config = dict(
    n_layer=10,
    d_model=96,
    n_head=3,
    n_kv_head=1,
    head_dim=32,
    d_mlp=384,
    vocab_size=972,
    activation='geglu',
    norm='rmsnorm',
    norm_place='pre',
    norm_eps=1e-06,
    positions='rope',
    rope_base=10000.0,
    rope_fraction=0.25,
    qk_norm=True,
    attn_scale=0.177,
    bias='none',
    tie_embeddings=False,
    parallel_block=False,
    init='uniform',
    init_std_qkv=0.051,
    init_std_o=0.0114,
    init_std_up=0.051,
    init_std_down=0.0114,
    init_out_by_depth=True,
    optimizer='muon_variant',
    lr=0.0126,
    lr_mult_o=2.0,
    lr_mult_down=0.7,
    lr_head=0.00539,
    warmup_steps=138,
    schedule='wsd',
    decay_fraction=0.539,
    decay_shape='linear',
    final_lr_fraction=0.02,
    batch_tokens=[8192, 16384],
    seq_len=256,
    doc_mask=True,
    train_tokens=91170000,
    steps=8031,
    dataset='wikipedia_en',
)
Each number is 500 + 50 x the weight over the matrix's rms, rounded and kept within 0 to 999. Layers, rows and columns count from 0. Numbers have three digits each.

# layer 7 MLP up, 384x96, rms 0.359, rows 166-188, columns 0-95
469527471517568480451505498445509506560554496477490545514493537463420474493403559426524548508451486559468600589532450497480487503492454443502528478453408409529434497483428595516546445517454406473497413526524584455487433448386488399517490465510535425552520503552561516556466485431388566550
500488507467523450593549517418461500506453585551543549547504574528521540514395531565385426511491532433543561501488452556472476522443532517517527448556538361576511517562521533543415540470468525465606503451446557527509585403552529390512467450559423460452551562530474605551480493432576537457
507443470551486520463465454493522560576514568596483626494488470494496460504604554484562536515603567465466513517482538410501478576514633534534585531507437487510534522531531477496425584500491488481565456442425577444483453516466502460483530508561546484508495509476625525438591442447399468493
543497330505497500495465494428529541476496460486562509437559617577506607579514468487443490464517466460562500472670448483516525503445455399494543489410417537554558500442423488455515577432498448402503473493572513524635468517525506493477464480490520538547530424503435575517430500495547495522
519530541575558537473529471555429427505487427435529569523426522423435467536533549493463520583457592463433417566480533553609493482419518401510505441456424462478503627447548486465468531567490464609467517572520534545455630491454513521555505496486521507405554492477537495550488513469487436497
487444524476433456497616474518478479619498483432522419509580534488453500507493493443521482502430538496551539429530499458492501418481474576489453471478425581577411528430519534499520459491501464489584508459438532558442593524552468503462514440541536485440520612461483454507572537456483447513
423566481532397428463469457473465533601493435479452566520494492437500504444514525503429481423460582527482525554477488540483584571401594603470445532464541533528515598556448546463541497479588392467457511394503562546463510511573505505512464513494427435556447521566548567446516551515418543542
396398552424556451517459490516543566489401527541445468542460411434503509493405506484426396541443569486451498497436477562482467587579497526503552444575555558484469458438544466423466437517464567508481511489526530545610529486464522510416518513556484570554551585493592509552526474526510433493
516544524473433524519490573413447540520506553431391471543552535484563488504442496499507515452458475586461431551521549501552439574560494539398527595546452510519384545471514490512469473523421464399531420508379527545555483437502515437506502544572479488574517581539586488440399540497558533564
570540435462496484478493531476596500477585515559494491504509459517526403455535468587489550434501362346454463454563463467588563509493510473432502480506508496464571476483479569472418595444441497539452582552510546451554448447545542501530523550475432490526435544520415471521552545565477351457
543518463505485554566511500467513564526440507582517511502541520471496554446595511474505502473413571492475452527389513560505445544559486460554458580424428521540507529446535484477570502448467497469528443464455455579451424454484490473457530486482498567471463607433494448437506538448485507569
417572549447496458473553543525512565557562605452441425486545499480525427316530526524525518501540512515422409471493501556527470512519538520468447537440511418636503520524488477514424538517450473466454509446537478490477507554491457490520386495591549501510496431435455466485491501493506572467
552552563546446492492504483469479488506464456487440481543481421578397487513495472467509496515465560492469483460565517568485532550543512508533398509506578538540486485547513420494419556566475497580520469411469473320518459471498430520546466478541437493518496497559468515525527410465482397474
536441491531527500475563466422555522573460470480425396529516540448490505451502656448526489439511458474501520548396452533485464556526500577576494541526563499480524441514447513420452514528440441514434473544457457473470488455459511607549563508544461548616510462359436556542465519563513480494
487494544508506457507476436641544413439498473421553480458500584527417548516559547548485571426439452515527545549491408531531525554400481509448458428563535545579467555512530561544441465520512465472527438528438501586443488533450506503491568438482583453390543542510523531489452368491443508392
448446490525510595414530507477575483405542544491548548580415480463505541394507497453465462435584469420523522543540560569519461464489479540508576505591405501559442524491503397440566481559459584490546490558510505491452521424512501403431529398483502504571522536541513453427581538478512589551
474622581483427445471615521456496555585438485481449546529518449560519441499538547493429502412524496439514407489579431489436558491469482506495468551519511559491495634515554518418499446505490469492532560433493494582500600496545517489584512602569477569507462486484578421496452447459493433474
485538506538499537541489435471603511555489556550549524495596578547430506494516538557512566516454426526615474484537443515507601526520514522531509543541424494486469501475424571549538559477437514484370540523557478497492433522569507474475520452508498549445469578544555509421497494529394568460
498462533497531521525503469437418519447462581603436528468455441460480502446513537524446482499494490472554573616543487556573417492516566457518540461461470533525485481488500492548484476489464590485455547476479533512457363563491438582524544554456541467413463450420429492525498502568458448495
461480492466416461532570483485526475474460515467522553525483469506469518464460449566487530524496516485496528431591446432457439499455444464496403440499501473578458437621582544519543567478478511490567563479495436523486481519522443470477540409575461435482565452397555514524566630508498573457
517518552459515543567529514529499522448501419433549533486571485496542567542513452573570494542494512492510526436571491534503468455529498434583530472566485477526447485519526517514532411467616511497459460533400584513542548454468584548484548450522521408492518538480524474483619551498595434407
506467407482447459564443597568502501505494481308526487503523466567485413457512442536568513491537467579499539579483392544536529533443506535565463540450500534495496477381565472527486395463537400460549385539420494520509471484470466480544534503502515461494425522554498496572517496564541486563
499524441459531571479402556518530507481505547497499472484487575482483469462511466560388479498485547471542387491527526555505508522398415540424460477520467460506545488499420552453596375454621561549513588368476512524547546554580447536585477468505469471504565489451404505458484474577551560478
# layer 7 MLP down (transposed), 384x96, rms 0.119, rows 166-188, columns 0-95
549508533571510570460459454495579446392384473464529484463568492459475535546467476471544458441541449476471473579448569435407469474554462471500472500445533516567521426519417425479475511470585503504574466465527527459478511499516509465504518582510464496460560525580469534453437522565494609359
447492493551518447471414538562520481478430550442538499452512509442508549468471392477427459470589494455499581531403497475425543517422516584504526468502520508508526508503489447530501635543564512510558454660479478494496479595440416452474564466477555553519489431457488672474540472451518450534
524584500515424403548524583486460463387496518492519504521496520555477496499507435434468503485466602473533555446475496555557518508482497550456414481474529479541531572549490455510671452496500483485518469591549542479538447436499379512502496556524481601456584526514543519514515611474595533518
448453577486406456585559538482459365445459557516530513440521552488465565496577402495569476485566521472543477521582421562498453519475468592634540543475516524495462583562560528469513528481532462615484523483562515490570553507546578521533530478372505471424565541522478436450476406474524464555
469476420491416492467535476484487575474448512518447446564502480531481567492487441464415511439401489601494499475616456544411512517512514530552547589489362523513349472544459419547456490479603474482458548545582569483544445565479527469423497581462447441519535488516475444507546483465515532498
468519462549518532444547455486487581510458457414479483462554636433499434566527609510434421504450550516452525405495449468521492471502482491452502382549479444396478563502507475503547473492550501498554518602468455506562568487518482519485482523479520406502537547481523482495505496454441569487
507468560503499594529463497473455366536529558460565514466505515601465489509497520501574493575473402414498473465540534468438465442467545523539525495507448545507504399512459533501485510587425546468564559471516617531484475453567447527533418498484423539432446543416503512429428483606449483495
481511480543513440493530455557505480567507570515386492544537540501511429528462521472470514524570375508464479526464514436528515598466557601517515511514433451513500588510548534475460522601519573571545594448549506460458545526375578509511442589564472487429434545551521519383480496517576531432
437585405509583349474450505532482593560475477450506383554513380566506434463526532537467481528452490521504503491606472411388441520582483476514489520509552487536522491560544454456549501508505540496577531484490535583410506470458536536495526575467495528492505518534537506548454379430521496546
439377470482408458466552582499413464534515539463470441362481467555507479485591529508472428539514414623532505544491421467448557441489433376436479446480460521486512493576472527467490499508490477413535398324490578455467515389560530482509443464516543533513485482502567480494370539545500450445
536495458403521535538479518511491585539567487486544399413486498526547451575523484455461462526537512495561538543472495446538404454506475469442504653470482470461501556542507583541421418571534453496516478439499536488465469468558505505491370465521468551433459596448505491501467507444481487460
437447459446457454533525457386537393485533479509514575588518491580464477514412588500507517509562506509462483380496585405493524502443450505512535529518445491462459495477540574429563504507468444478549520558444505523502496510529579472548513522459431616412551533511567447438390450496568491500
449552481602452517555469481528517393486538451487461483427503463518524523527513429440468577506509385495512516490372562505544533540435533472475509521444494551500455492436481449541525602558521567518454584516403522519558564457577425496483610411529551495603443574464529574463475473464446548530
531443466522527568487454455438473448500496534496558502574549477508553568522580495479489473431461553526506439510468521485475512517517529503451500446499445428433641495528471456448488474572409519503540509539582522382540519493407501501464472480478599485554575516456509437550609469553548532544
522523496522483467518539527556506540461536493579432541401489423549587530386470532501451463548505613539376450462371533464468471425514567516585496587491446546449536517524535465575446586523558433440502441427542558514549495534489495502441548483422546446511550496442517600530559467535460592525
478531441559482496493517471482449439461500535575490450496565504569474380493499536563536630457537551602510466554469521424505545484494488570553533504483528545487513447552502601409549468488591451565501449479547509441413522476529469567479653545475480511577461525480538536490434507473500448401
537523572437504483514533475400477500493483449462404497524560589476554482504489509582430529410518547557454446492483542515532495556474544569593434558380530491504504466527499590497466564570453486447543501503543521454524565397639484474455469456489523555603531441562522494473534588515569549511
624611519539452532424407456524499575499505553509492520510533491458548383517574524446543527501519579494494574502560493525503565513568477540477516554513407511484491468552495524613506512502411440505487457483487513582421519521453580556529545511503436547456541600497550503430458485507495500532
544435494503508635443487515591469440493468476561456431538487546464423548474540525568578481438490416464389494533549513517466501511547499558491474476485544528492608529551451462477483496526499511532523440451537480459521455508511482469459525554551541447504497515533497511442552456541452505497
482488542509426482525374434466513527531512497421487454516539451591518506458471507419496507472534492521584551530458485442486557623491472518511452478476518542448585434490433496535417480446532548541417410526513527452525471533428463397453487491463443490486484441558544504451519427540489495472
492466471509515487380547614563497473516485471507534406477561564544430449525486484480599488504501490539467570407417494529478478552465527552526490523525430516485506521462550461451474470486481527518504531559473569469428530548479415508465602503528512473501419450449492489411432442456389503454
537543517375552519445505477511465507434553548559583526492468419453420464457556484485397528485520554482584501477599557540472486460488598446459528502503480452509456543510474497555576645523559531509532555518665438531446491597560482510473580527497496540569494576556518483432567490421524471511
515532426474471465564423483463505548491498523448525558564517535445485453518455517456449565480441476500482493507451453529514463532504614497434506550518516454572592551471515509540527633477559510510501494488471457513645596562511470647512514485512572484474546453521461545401585542616466645578
# layer 7 MLP gate, 384x96, rms 0.335, rows 167-188, columns 0-95
516574408605461511490449480479453561553517496547531495514435539463491498554363496508410522442473513549628491475489525503405519546391398566493671386493499460535487448498565519511472486456483486528536493516450490481557537493564542536439573507539471432602498482511515515485501581447594540455
506497592418456453564540520436457465523481560544538503426511431529517573454459497439580474517467513601521545473575441628450491595473515542447409477541481508564491482565488486480562476612479491538512616456519486534499582504507524523491539397477519551408509522505507500523496547426401480545
580539503477438430510566449536572484510592496391603521520646479573572478556504507517539469477490488542489640430439528460506550576493588514509500547496540474460536575485435491480398529493482509567531458544544409630466537445493419497547468554564561504464470516506571510471442468540460427461
490533433521431488495570514462535472450457476473512559585515627523508610502476522435506582524495501521473460517460517477482577485425539465570520459570584379573533490563535500472569546507447516492432595560468608465531471524492650578507540502516442546478491378556489481524487535549508495479
624510491474464543634473532503521505464478483512489463426555529460543520481498494572460447506646515485458473527443527544535450501487473500473490530547506472454453533539535452514460465393477441552571474527537528471529595414530506458474587515552477511520477450465536455530538537521531504374
476525539531396505508432463536503493512540466436518411402522523437466567444365419482557469485552455536454470524554549497481451470510492477502461594538519501484413466463481471515423539502466490503542461462546491516535480497619392511590523533511613433551521502487419541617414588483497521499
512480580556470453522580481516519521542439546528459496535557488590560540412464534509484387467479531547447517462447483452641500600490476564499486494454574468491534493439459487408506497559475473535525530501512458482543518519474579519472493509435505504526385526490536429538442524438618553446
551501485614463520516371518509465494517479397546462392444504449453533554493540479447569481434540429483566500442442567485482421530499612478533586434448462538568550504521522494530499455478499432483517493454476512554510570493481521495494504551469534379482441513641527518541457480484457361483
468540519513554482494336443483569415529430496517611430518477493439523494409496429465440489416544524524423506458513507555524458598484594506505558500405499458520545575415488473496443551503537539586478518442515436481470558523411506526519471476413553494438533543521562559499513567514449596429
539580464515408493472417472469515407392447591476568405435565573453531464503543460568582511482548464466500487501522507476498480432531531505523468567502512481498485556495460505476421588433564489429475506553506440442549428557472412553536517422478568548580562492579470480555415450510512503585
548496489476491582474459482536545464488518511435500402584462555452509559492495468468621539570464556446440438445538513523462521460435466521561479490516492532436542413537406466525505450573507592482525464563538557428579406424445507565382540437495536472435489558477457492536506502552413506496
487525458585552467552412447507468477477479571606538519508513464433570419503527452470504381503527469482533498536437512661571446482553439433504550576539548494489546478526495473528520562484494439531531488444619507440517542531495466487495522456440570564495486492461515581550573499400472534487
552414515544464364511533541588383601545549532487523569506515459536456514564476559472477540596548591454537461486539500442375612477501488534560488468550466481455557510458527497519481465537553549496453499496441508545455576532542524539455492519458562462484493421462579540491438546403435481583
520543494584582647461479525501533529491564503482521555536551486512503484513476532396518496485465544521539499590535445464375521527469552557558561412526457502554582489495507481555434493475616560424485566573549497535540473517509576465486498410449566436530364505489526454451419510493442428442
462516523506486473512501368553414421499478506559539467489436520517483427515482427486542501581500558509548570412524461459546582466673529523518529545484485509529627473491520598413435526568535465506479441495533519461474426514358508517507588518487457533583440496469534558501504601507452409482
483449461518510596452476517514541474609497606467532494468485555567520596480475535546499552435486525441573536501548458468510511334434424541497548386565501479437506569530485433504526455451412504521449528498447417550574545538439458517455468545518478525473505449459514470454568522455527441434
473466434569597469462474498469524624485466493533490559636516530577465449441484427457558462410516516455487522538490532542447583513469510526637482551540493460488490489452537479460531582471476467429472506511495513494483464613527539535522578417434563512555472470568597536480498490595395571460
610501413498467478488539461462501457452452500452433525579445447474589489569545522540492491462551505498385527528488516534449505526540538584562458529486459408597501466571550509378541495415483551566548445528550450418428550422513562457529527454540452507513498345479495516463478501540439473517
456519548488507461427564455570484478557538457581543480498531541497399589452422552544611441418487516532483518526490550492470479425485508487520535461499458468525430473540535552561543530485488492449561591521478476522476493589448447512521439554442589553527488590546618386543536560444484452593
487486524503511449409505460544464475493497513522585486543540509447598479569469437481550508507519492568562517443508482538514484511487572510462479499402560472588555439515501539572522499495507475473560435535495499476502528489489510459576636441500433419515428481502492449516365515541515460624
593516451448524456488468460576495444460402566572553481469545533532592472423469463435493532421431528461510492451524515435416572504533537497466577575491522458515478496464467491484564442579450452465565397538496476513457577488502493449452530508546436538528534497520579537474574563470449436490
505468484546531519495506473549616520466503528476516610517503518519482503556508455481498395455429567509552464534612462632495491421453470560434628405448504450602500519503338584554495491490535532482531584505472504474497594515465545537572522409580491460475519483543505476513497469569487488516